Part of a small language model's weights: 15851 steps.
Each number is 500 + 50 x the weight over its row's rms, rounded and kept within 0 to 999. Layers, rows and columns count from 0. Numbers have three digits each. The size before them is the row's rms in percent of the matrix's.

# layer 3 attention value, 192x192, rms 0.174, rows 97-191, columns 96-191
106:478521427497469519510502502490489635487501527520462446534504485464500430478461488639433512495526518422497472527460460460471577548478449509409369479573385465539513461529545538581397485597519539460533550497477479510391521420464422572565531484441495484515486533443458433490506501551557532520
095:513428366478442487485416509482487537545541517466506466580450479449467407511530487526551550537539570507505449466523450458506524582601557492359512464588479568503619468557501448544544494497453635484562505482522560539504476534496466510521421493480472538408504449546371453467532584500464456577
095:525535479366481523554406471490535470530519525491492430400519590557538456543446444484542491565513475454519539559411582533474458489535515598482484516603551496467496541441506516561516474541445476441436473473503480407485411518474393503591523444598508527458427497474528514479440522440543427508
094:445499469488463468596491510534540462503440498627468491493512558402535482490449457432560493471485583447524507545484481531483462433488557526568516514573521540501532426681539507451477522491430538353479598497526498482558477521443543456502346438482530473543480456556424508481507496505419454447
097:490509469488478485487486515480462517505570458464439565582439545480595506531488493576543568496476466534529541469462471550469458523398537469465536497464539509528617591545551562400492494546435419432598531624542485470447534590519475478550473435435442418523474462458460479643479427501571526507
094:516447455452550471516543585476523538399418517502440520467466554537523469549479432492495512473480474548433487512507463502483610500478489579495555570570508334516453504514446516469354523527438412552427522569506459435557461480526540521511439510459443493464553461547521587487414533449488442501
091:529459481543552555523554489498453453458505548514467519490515543529487514511522529574480502520500530442559459413406442561473513492515461522491545424476449462553527477513480428491493482533501447501503494413443496566394539404466452583455502484420517411417501637386545488501554462462495458526
093:581574432498465498562484513548497503496508572516411511507499406497516489517494500487467460552551450623448490537575509433530453473479490597470424462443526535457465491509500540523462495526523510478483476509469413494497460414490489507420464529397595593539498476541588568425518581438522585508
097:477529478527488556452566448436480485522467450501429515429482501558550496565483560425568581494504468534412474520430505563487513637417465480415502452501516467495521534518501503590559429443495529558477488454537623455436529399502461502468550530498488547539457547573548421411437516601432587539
088:480561516463525534599478467530407444569497641478547497557486530485540499522514555553424552474494534388543506431556537553493459498438511557412463502515513431459557506575527522486458544510440485525493449472534540447549538491585421494488507453510584595541449588486543474430535567504463511486
088:468479455546494402486503402431538395564527465448393543505484518504509515476591485432553519446436450511480491567485630503437438509570514469463490411469581503527497449518482494441516463525457410635468515600517544476520483581464510567490551486507523515524521591504546502455453609592560411565
098:450529504520452564480450524549543518514505545463536491451475491470404427473483454412430527466446527527440542440505408515515457418509498486532659378493511484513613573503466533407483465562541472527574516521440490457549484544536509516452559492450506473458519453484523478487527497544541522527
104:492528565466458448511464462523541556485557575568516492465406450431533478564525467444442448480470512521540518577487424508538472566433536527476477460441521459547547496521589463501584591507560416402568612496509504571481528449560469560519460584472578428388452499474427472522506415586508516502
094:445493588533502431545481566553550503472570398478518488572391516430533535495519541507491402404562506508445533490580410505481462537493504488434474456551417466472438541475412520420440508522557544477536459429536482508487520498466597589471420544471431537446537528554417540553597462507551518453
085:548543507500505389487577447479454566435457506573419428497456497530426500471494594561461459512431511556511512503479520461440484577512497511456628506520507449432507529520456484519479549548494438574475469555532382462553484454444508520553519506595518506531513526521421461537448566518469512499
090:470482564387472581467501508530567512518511450465399447555464585516563458458480498427403450518586473425539501499502550396466526527518444449491505441473509441511528561451605469531542496503427531503549502497564475586522496475543481501423518488527485362583462442479488523492415484460509580491
096:468519535441414537569529465487562581529471434517542595498611494539516480459494569563480427466464459473581547455573481474535551445549498498515545436502547353450525501503528548540479495465532406420476517490488441452462498517435509520471438427505502369534587476474522523552455502443540526471
090:465413450449480511496528552475520499473484419404425566516563534506476447483456490430445578569507487465514443496502423517456566539500584501447431571447428520530583487553563473564453508524374571408626475477604501510519487495543488474571549503412485532355461505479450440452491522464492492443
094:542516502525531544553439544469520531499478398498591524560518535549457478495591558547463475443451468459398459572464389501489421453523428572518492480565482537414495483542476432480494505511463589465483527555543472432457531413524505521552522585482429516472502433501460457511570486484439528456
099:553495537461418496487473547507480539429492473550456477552448498473483525505521417550445500553450545477479546438530524418500473536443521473511415492485509579434522527443449467501454489543555534493509494555504490519444548561433485514464507541453568424528412483478474579436499484609492467445
094:474494445513550459528519536471519612405506536616508532491414480481531603522581539515509530429477461443465515438515479469609406525524420535492574506526489523348488502502477554489456403523521536529474523552503532535547429398406498535478407507526462499549550541516467524368473492547613503477
099:494448417466512542555505500420401487469481512467510496476584605518467486498488425608497518487481572530555452536513383561516515496547444537382512534533505580510585451490469473537529514359520506506537477473587445599550544473528457541554495595510431535502491513554502477424478467467431522459
101:449509489394459573586510426572418566398514508423481521457612572482481493445489442426435628528466365544499547437513487560490509449550544505516462506454495520557454503452561514446577456393528595518528558569536459519573395444468494476540528529398518464564487518441463461504481495488497561483
092:482568563459591401566555571504511589512348455457408514477502586526447559388420463478451566500507436456513476523533550459473476502548532475516551548511546450539554510529533521539423502556492514620534482507460550416457491473611459509576510418557475466481537500524462371504522524535500535486
098:473478518548538460476432524416527508556461534446513465428483440508627589483519454533423451484509426496511508532514481553572502553501462566532509516533488418435443504526490512504356496534413526453526459561441455615398530512576416529490561417458532499534534479479525549562437464417498488473
100:411491545553481508395552448526450441425434543401496515535443545448462513468535501485539586445507533467539539435540478543409524474528476535404516445420444514549568504483546455537538428548577460498542473480516527364505499456499483428495571541465410497423454473556534489539522402502423520429
098:428568571503557450565445474541509415533529484449509506444504532506450562451552417497504515448524416585543546470549483473444465568539417489488542488454439499396475480494508473478442482459516525507440425430553520381524453451477571477558494487568623512527454528448505458529466408502533499471
098:493538503530562554495564505575474485502548479511460507525552487499452522451506444555509546511377561506498413451425511526428521503516601450442437517573509577622394417455461452497490380514492546447416456519496393441567539415528456468428482511503537489453493523585508463533549553612464567531
092:528564507410478447475466489576540491491436434567420551471472526506532491543430496571468553554527581517472447530444460403395484490453456516562446455544518512447558535524437509438556601450464471520547494537440541533557499619497534508512443470515427583485498477599479468553515480519452507526
088:515464458546473494449473428520527504545532527582536531632465513505568526416453474508450543507491576444386471466454558510582524603392533414467449460497508443559497562558495410534558558453449541481496550470498493562466548479402480467462358524504588475495383469555486542487525470485468553424
093:500517464533431546491632457570556541542552582462563463478492511588461514478487446475485528492540549511526523462582563474504535533443462506504564499484562526566522448457482479520550560504514589543472489520550583605501428552495480510491540507494461591500515595558517428409471468445517564526
116:552474547480521616476415521484562516423533548554462521605473424556550563449458502523494436580506517381532465581465517478458549439514535636426451547477500503510567474446557501541563437585468523549471551524526444474477454510488461494523449456462570411433539525514447508456516484477541559548
113:444508567419563448470469444500602609458421450408516510504500429535461534559398494451552466412477446421458554460489537422487584412500414443473550521533453473433522576528587517498565520462398549467431547510420591473485532487535499436488518501463493570407459449560456476532540499495524447459
113:567539578522554574489489517481490547449591467574449589452439505495446529502521553601491468473412469525461421512566474491550509503514450488550510498501539463504563507497424550537567505465499462514487525535449452493407474523409459548425577507498578455609428457490449446505470506428485509500
112:459561553600493479498557556478447494519452563521459473431508488609449504403502592526496444427528543545512542463451549419478441482440461493494633533440470454477496430587470415480537481524497575481507442504521547422565438539469530482473484470562536457558501478393414511572474482565499455537
104:532505465508503499476438458503448561527549426444456533559476544513466568587478558506479517476533407467560483552537490464485429479463499487489501495485622434398447456530554531572398538531534439482450519585478585544496467455512604498496520571475535522552474442436415605428372471516555510567
115:460519459570460550508581459433489497540474476406610441517517504468492494511429549507522491450477514476495457476482564493507666546482532536513455407496428552524533533529533502501511470476503529476466620488468455513440417612451487419527581513501563503433576498434529565518441425544624486483
111:534516496429490483525410472537479503521516529531569500454327440453472522453540422547447458486459493456462480497548518566444616492434541510503446466439517587536591549470520541450459447470594492496434480470506542516545537431518511421511344495488478454540475455476531497514512529405484469444
116:569528535463525508547578495526524488590578516508584504482464547509535490479510464484507532447524593515444527470499477541491478467444500472615480516411520430521448565585471496560488546561536421498535439514539491492540532567510591582506444549553502572621472480451524502474546528514557523522
107:452478538576451624466548431494533531519552493490454482557481459500542538515468382450506412409463476556531438513564536510391521553525524472574487469472441572546529541500429480556524583522504471437472502519453536597444460547436475510404502536494593434506472467466491485595435515479516586503
104:506412450477563463503545493585516548568427546567485529500448568483446544420569495470440498527476538447461542556553449603436521467573423503562405437491475516557543465518592501389467554478635472545524485503455467506518446450601469454504576438498475497525496448519551460488537388485479485545
106:547495494570515413579480515502505523435419550462456459494508501470471486513462530480509589537552570490479519493472487545513425445475487590530467506563550500496574481534471492454589377470493514562456490598588579386425532459426526541409533519393523482438560450497586565473496463394448578426
113:466520448428519501544452442456454505637503421572399487528438563430516421521562449534445550498555466515526649494509444473525507500532535450485454431558578510465422525515394481555473435530431479498468470478610563485480573579513533573444552441525503458416511555519495424493455530584549516464
116:484515435494594593463444580570532585485468499447565530517495364426360517546569568488542537484419556504551508489555503439539536564511459505449487569434467493544589468571515480429483484482459528513540515560519487568518462633527441490504570356463429502409567514560371502421510493457496448490
098:491392456544492546576550539524520445474527462465481515452632462474539520429461525497463456487478471518468503559418566495493491550374472474470411449464503539501447406508499501501418406605526462524465539435555540459507551457555567547580615472530561501547512441519597535504484483499474460614
096:449416509468549593574483508501473629536449548502470521485542525447419552550510549502473490557492502433474504556479539474555575473565493454481573585556415541565590531552557502549422567445492430526515566467500481493422430523445558574584479499525549434549419437486490579431489639534453525517
109:466470511532499532485568618555460398415615441474607568438474515521585537470543460470544520437492479512497527485550394523531522495444490535544539555532487560491400504482524515473519435499499521514537493477494487441518453494550446577466538517433503512548607480596476477566532539540538529549
104:513503498523481424501482503445484455390517513539510508524504524425497452546649430461472425577450568467518554481479445610478455396528540468597540533580464481494402414514451406462596452525398521512520412527507583460465526502522533475564431405511465469474452415436482481501572524522538478556
114:563442547521502435464536459521503520466380498496502507561512560459520545480510406476551565529412583530518577536444473565387497489510510364606575503531399532441589476563536401444508544506438463476528532393523610512547427536573450542481549509467461424452516460379512500446502503511374425539
101:534536521506479491540499430405498493493495486538570452562399498518619544528513549557467432530496495423504493519478543457554573540480549378462497424466503481469514537522432601533442499565474511500459477422497561496478549566558484458492508471449484472564470454503505500502504497525533572569
113:559468536456538488505487513495554472567461473492390508547537487424584594462464538458536487531535576473578485507406483433491528495439549418498568538557511452479490502626423464488460521501467404485467466546559426517423617533615539478501535526569529475509543415540422543627543537468495499432
122:455468607400514580500560531557512572484519602579525466459527568487524439434497481470403498487488405538548452517547485471433489514507501585486372448496470468542484536511428430589478499474482515443455442444503539534567548537486437543487454573534551498534521424419408516481478406488523531541
103:475450442438494579636393489397504505490485591490540512463501506508510490562460487540570511563619428448539533437499440523564501435461484519473396505545480510439395477417515524435513542421471496521482546576454464453537532530453419440493525516584579452522539531492379528452456490574551485422
120:503519468522571523495533570583466460518464431613513447463421518554562510475547618486515505521593624541519440639484569429531532524542492452492447466536402405521550492535482481569549499522515542554506547479554520603518444561411503526545493572498493476459442476540460444563514543459534501498
105:460473510491474473462485446452513515477473476356538493569559409517518450458524589515512487515498446505490530527457450410563524533394484472426460534524490442468553497450503489555521548535534423551499479468429583527515573489547546509436509466476443468520557479565541486592432546426431465525
114:480474525522585465473440512511597497482511445519540462506550480564597423499446650546486590492384429596525448528468495422504518582412474486569494577465532461524548473467519542562509364487523534408609458463419507445521459495438418546497509550470518498486481583536537491508503532450472549471
120:529435516483472573485572428509467516557436467509502570506431491465450467596552524539536482446445524536552562464660559478447478503590518567443484414473573552496518510432404497515488508465528426473539517456422548505495436491462466501509501442520488515447504460630431502479536532441484467664
113:477347487441500445517457574431503523461507486416430471434541458578371477567511451464445571582499568484485499484488581446487480559491498421550419474550525557491480512463426495590540407553555602484410429443476495506499445579487403501479428459485477456446519525507505440520544517502519473458
110:457461470518512489529495501466390494452487465547540477556492535511499462491504489601479613513520490547590512463546462551569538577529530439531473536527531578516538547476480436435497457467536504517554546459521537461533524529578451596467437456478450464654513539475460464414416455495395594514
112:552515405468531499540552569531491489515444532491542591529519471487442485508525470514451477530428424496559442530459567459457560484390473542594475540481533495433467455542513429389620567533395549533465360544433528548447488594475556452467474504552543482508463538555559386466454548560524407472
113:485501583535540518550415486521502489425514468552575498473517436592473521436601555458588482532501479567501520553518401506499593463508550454514477573502458396517594499545478503516502469528481509494548541508447521608607529495562598504408521481525397516574474510483468545552477459526432566453
111:489542544457549392561526546526463532407504526440537494551421439516502455522547527526436556529398395423547533510525482575534462401554447551538435512444412509493518437545510561430556464463416497507469470517493479558530523524514583567503452485483443522439505492545488477428545507513568554410
111:521491526551420523526455475499423538538471422459440540602591525481487507434400487490496545497520495580489483477496529469432577496439543601592581535534533540428554529464389546479552504548475488562553382598536528546513483518451385601544596522553467496535557459533441540489532482488553548483
110:564496492466546404564465518472532459567477549488539469464484500504515458483486561534412483444463545490506468477536553530493472460564567535541590555561530551517492563527551480502612498435510476490588507516506569466413477598371500508456458462608485605499578533497509540501594460449403500558
097:493491441564506500463473449422510416501574432428602530481562515479424550475492432487529490444446560466579502535497603513585422513507565503475405524531506483549515581496512425542483544481517428438605514583497482564482543460432535450479612486481512532479623542560517540474540491598524463522
114:559472506552503458497498586512476457467529499493515474510432626657482452532493495444518476440536486462448523488598497386539563510433506520463480541557571565519461556479483489489558542621574574590521535445556494494529472473494554538468449533481484510420445522454475508524525521475507472449
108:544376504518479488476411451543513526485412449522528597566493453512507610514484508540527497529510496506444490482441465538409462396489451575506558527515443569440433480419457568563478497433572494483563528474492525498525554609507467544512424567541499456524474489550418439561443549500594613579
106:486452540544489532470477533550510435520485455502408510478462550473512470546571518476475588523432485604473501407570394505526431487533400476575545474533478433558573523469510525636492580583526451492497547518441509504493480506494457533523455426521431460541495580456565478457398466527478481535
108:484436492575589584521481503597462440534477522525432432496469609468565529528481535383572485462508487526483389481542459465489531550529488557478577462384472480500487583497543544513560532564542502572473570533468470514442468488491462513452558412531497480427507476481506510478557461450545537529
106:524531522554534480482514495494476512542555528519472559551431541447508516627462520554616512532507452445508451511576466451444458484535378390534417533437510498523434496513516416436485422477633434542475472417550487455537522486453476458441540589583468554465437503585458505429375497533502580527
104:481531509543546529472483396541390479404490441504511432493452372492388613512588476496534502551495561495501442484503464503442407470501531506611445524533622516477448465590531446501488462488521629525517503496509394551429462446544514497521579464483455570464471518519478503418482523470561503512
104:532493478476484494491365426489472498616616466486458526484499521510518414438572402488476571481479465596503589532487445504485499582534443489537480520467517533511503505493492428468453449555516533497542525537530483527482408594502508494431576586518530501551437586539527415433493528485530567557
109:396456485466506530523484436565445474488510493385573432493500477445515478578521499481518514499448464465452495447512398506499502467570546557527463466496512515517566527401540520440542498457559509437462548506493489560383476505548487425455423492506511494544553555439521536508569526560551455399
106:492478448480495499567458517563564516524575437460519461577447436531458532496514489537575573456582479448367520525518483498493469509570445539519468534433486451453485512503432453471429482544459504541600520460488439513562513531435514530504411523521525541485488582551511475447356454489445436565
121:498488442438505535577470576491600497419477494590509512558531485604517493505486445417427541481526605474542674521418551424551523452563414496551478501481476494417446438449483425515455472537444575497402521548513530509456519344587477473536506495482543497553480537521474559485484512476427509510
100:528513483509465412392498556463510495475499478557498502497578483569509469550440553477459454507394389527471471492509501361566550553542503470458520565529534562512534542556552526476542496596425497492508460495565396565528475499531477468523468518508535431539513513488510472419500465562409536478
109:569428522462479520593535411497478472406552489509545486537468482498453562495469496474425504434422412478447520526535461555556464434451586468466498532485473521523512482415545516463472593439483505484470501467449488487486526504513489427548570506498581504583454542489548551586424505474434464438
110:434575464532489532463591453487587563512571544543506519585478407469506497503437537446531509580516449494538371545471449493562507520545448460575450550451510529582453554405518466633552594481534550477396517446477538538498530486451549512488437538495479469554547498405509482543502473511496533424
113:494490553471523542452519531518536445494507534500424446494460481526519443502518548514487547443521399564492479538600463461454571516549445527497479447471434549515517539481512516513468548449502538491535517491484548458477487457405506518457533474437506500381587547406472551500572430552518634465
101:459503539533485605475510496504547488501460433521487526506584444486484544493530455552499483442459489458475475450465480511583417517363517541531517540530435445558560592414523584563412583411471493538471515501450489438563523493553476482500442542462512464510474499448471457464551532456541527509
104:600519461520559529544540500515506566464512507477585421465589481459491437507469493510468575588495544464572483531454453539490492538599496464558470506441424504491483444575404471469335445490490475486467480500511532513499475416558484525444527557513528566471494457499507510486496540414480466546
123:528418446427535482495488427477565598525483465540445417518555500442487585520551476561435499493455537550452517581581570439623448517500435452431495460414468555512467567533482513527490538464567525441529528533538435449588532510493507538486501580491375590487502491437494426500524493393523614489
107:504507437505477491475470536457557531527539498494543560484485489485672526472458483535568408502557529514458572563522548401477538511495495517525521536516536490561375499476557490474514541424538446503515532429507547532555479537533588519574444526553503513534540446511495487567549571567546521435
116:542524528443405379424444522480541503570556473515563492540500464561561531540592525493463437451567529588598565511479478502525571429537521487508479405529536426568469460617536589568464515521558475503481484613475503562482570488458447474464534590497510504477438524503506512429400500619490579462
114:481451535453458481415508447455499482520477515499523443456498543623410528526503562461581472511478420517538501483614565482510437471480548524494490542568571523499436468458436481509665459512532504494471433412532433513437472517535423582526484465452483515465396463629558505486587453542429524555
101:489505413461512522547482488542593537545528504512459492535517512571488464501467554477511576559568468480565471517509401588526399510558463455532526486548485382495496550474481552533554570485475528559601593493502481508485484485478437460465488455481591591523588449510454480508486610502487572435
113:476490534572492500580485486543467540487569614372531528422569499453525458560510421522460560518461452474488493473523470491503481528520629431459525531513596479561526450556492447518573456522460500568546478498482581573503556544506446487532597471453465578473436599438575440496560470518469499533
110:475564593435546606485494506494427440531454491486475435494457559466541434554541533523475440449536406528437544510613584511421539472516541531507609469496545554484486577492515392452490523525519511444479491468471449464489518469535462543420524552455510465567533534471670529476409451437462483465
112:498484579410418565458411490646470503554471532487475434525537452446513463504447467512515477420509458492486498476607430515447444535558571524443632545477541470385487515549541494506562482472548449549548481418518416451493547423473563487535462521460580483656542453455552522477484456503571534511
114:574570532497551476551536486400456544493541473470538483547482513548510466459517535514477451470479463493480512511549488516494473492506588494528450372563501490488491498501433577498506554462570457533439444539567531483570547546409586595496428486476487587536516577476535495489592413462452494470
107:497433543488467467459453466479553544472507420581478505455587568562512438499476533484574452457535519535417534507507484532518558435500546482467606394560507562555426567552411562422470560559530518474482480535630477382500558565460492413469517590583501474524515482501473518431513412548452449492
117:573501466493441484406513494541454557471481562428467495436468490449468471463508531502437536552465509454548448486418494447538501540491437495645510482473515440443453515572485597511535530504462536566495462543543491576473505471528536404416410461433378470469444492542521560506542486428546605484
109:463456488579460466596499516455433468457436485491448436523524515538500416529408539531542406423490504578533538509502478504532527519570423525590458436518499455432511555444528527508462364438511487505555512522408576557414489539467602536427464419471470477494481545531448455432498554611518583593
108:505461417465520552477473467476469506469559423513455418428547426370413494484553494569596512497522548497440487495596431533534557458534568449463425462566500518603482499514543549488489492474568520490421486470441539456473516495449515431510496501491498484517534492515469545491491496372514539537
110:488447515526448474476503429582510547512530548501538424446512533502559452458491534531502494511484441420502452562518483497544526543561412476547549530518479514378471540466557486378548467496528528527432436508583517459560574513462472369475476485498607431597516460473479512552460639542504523516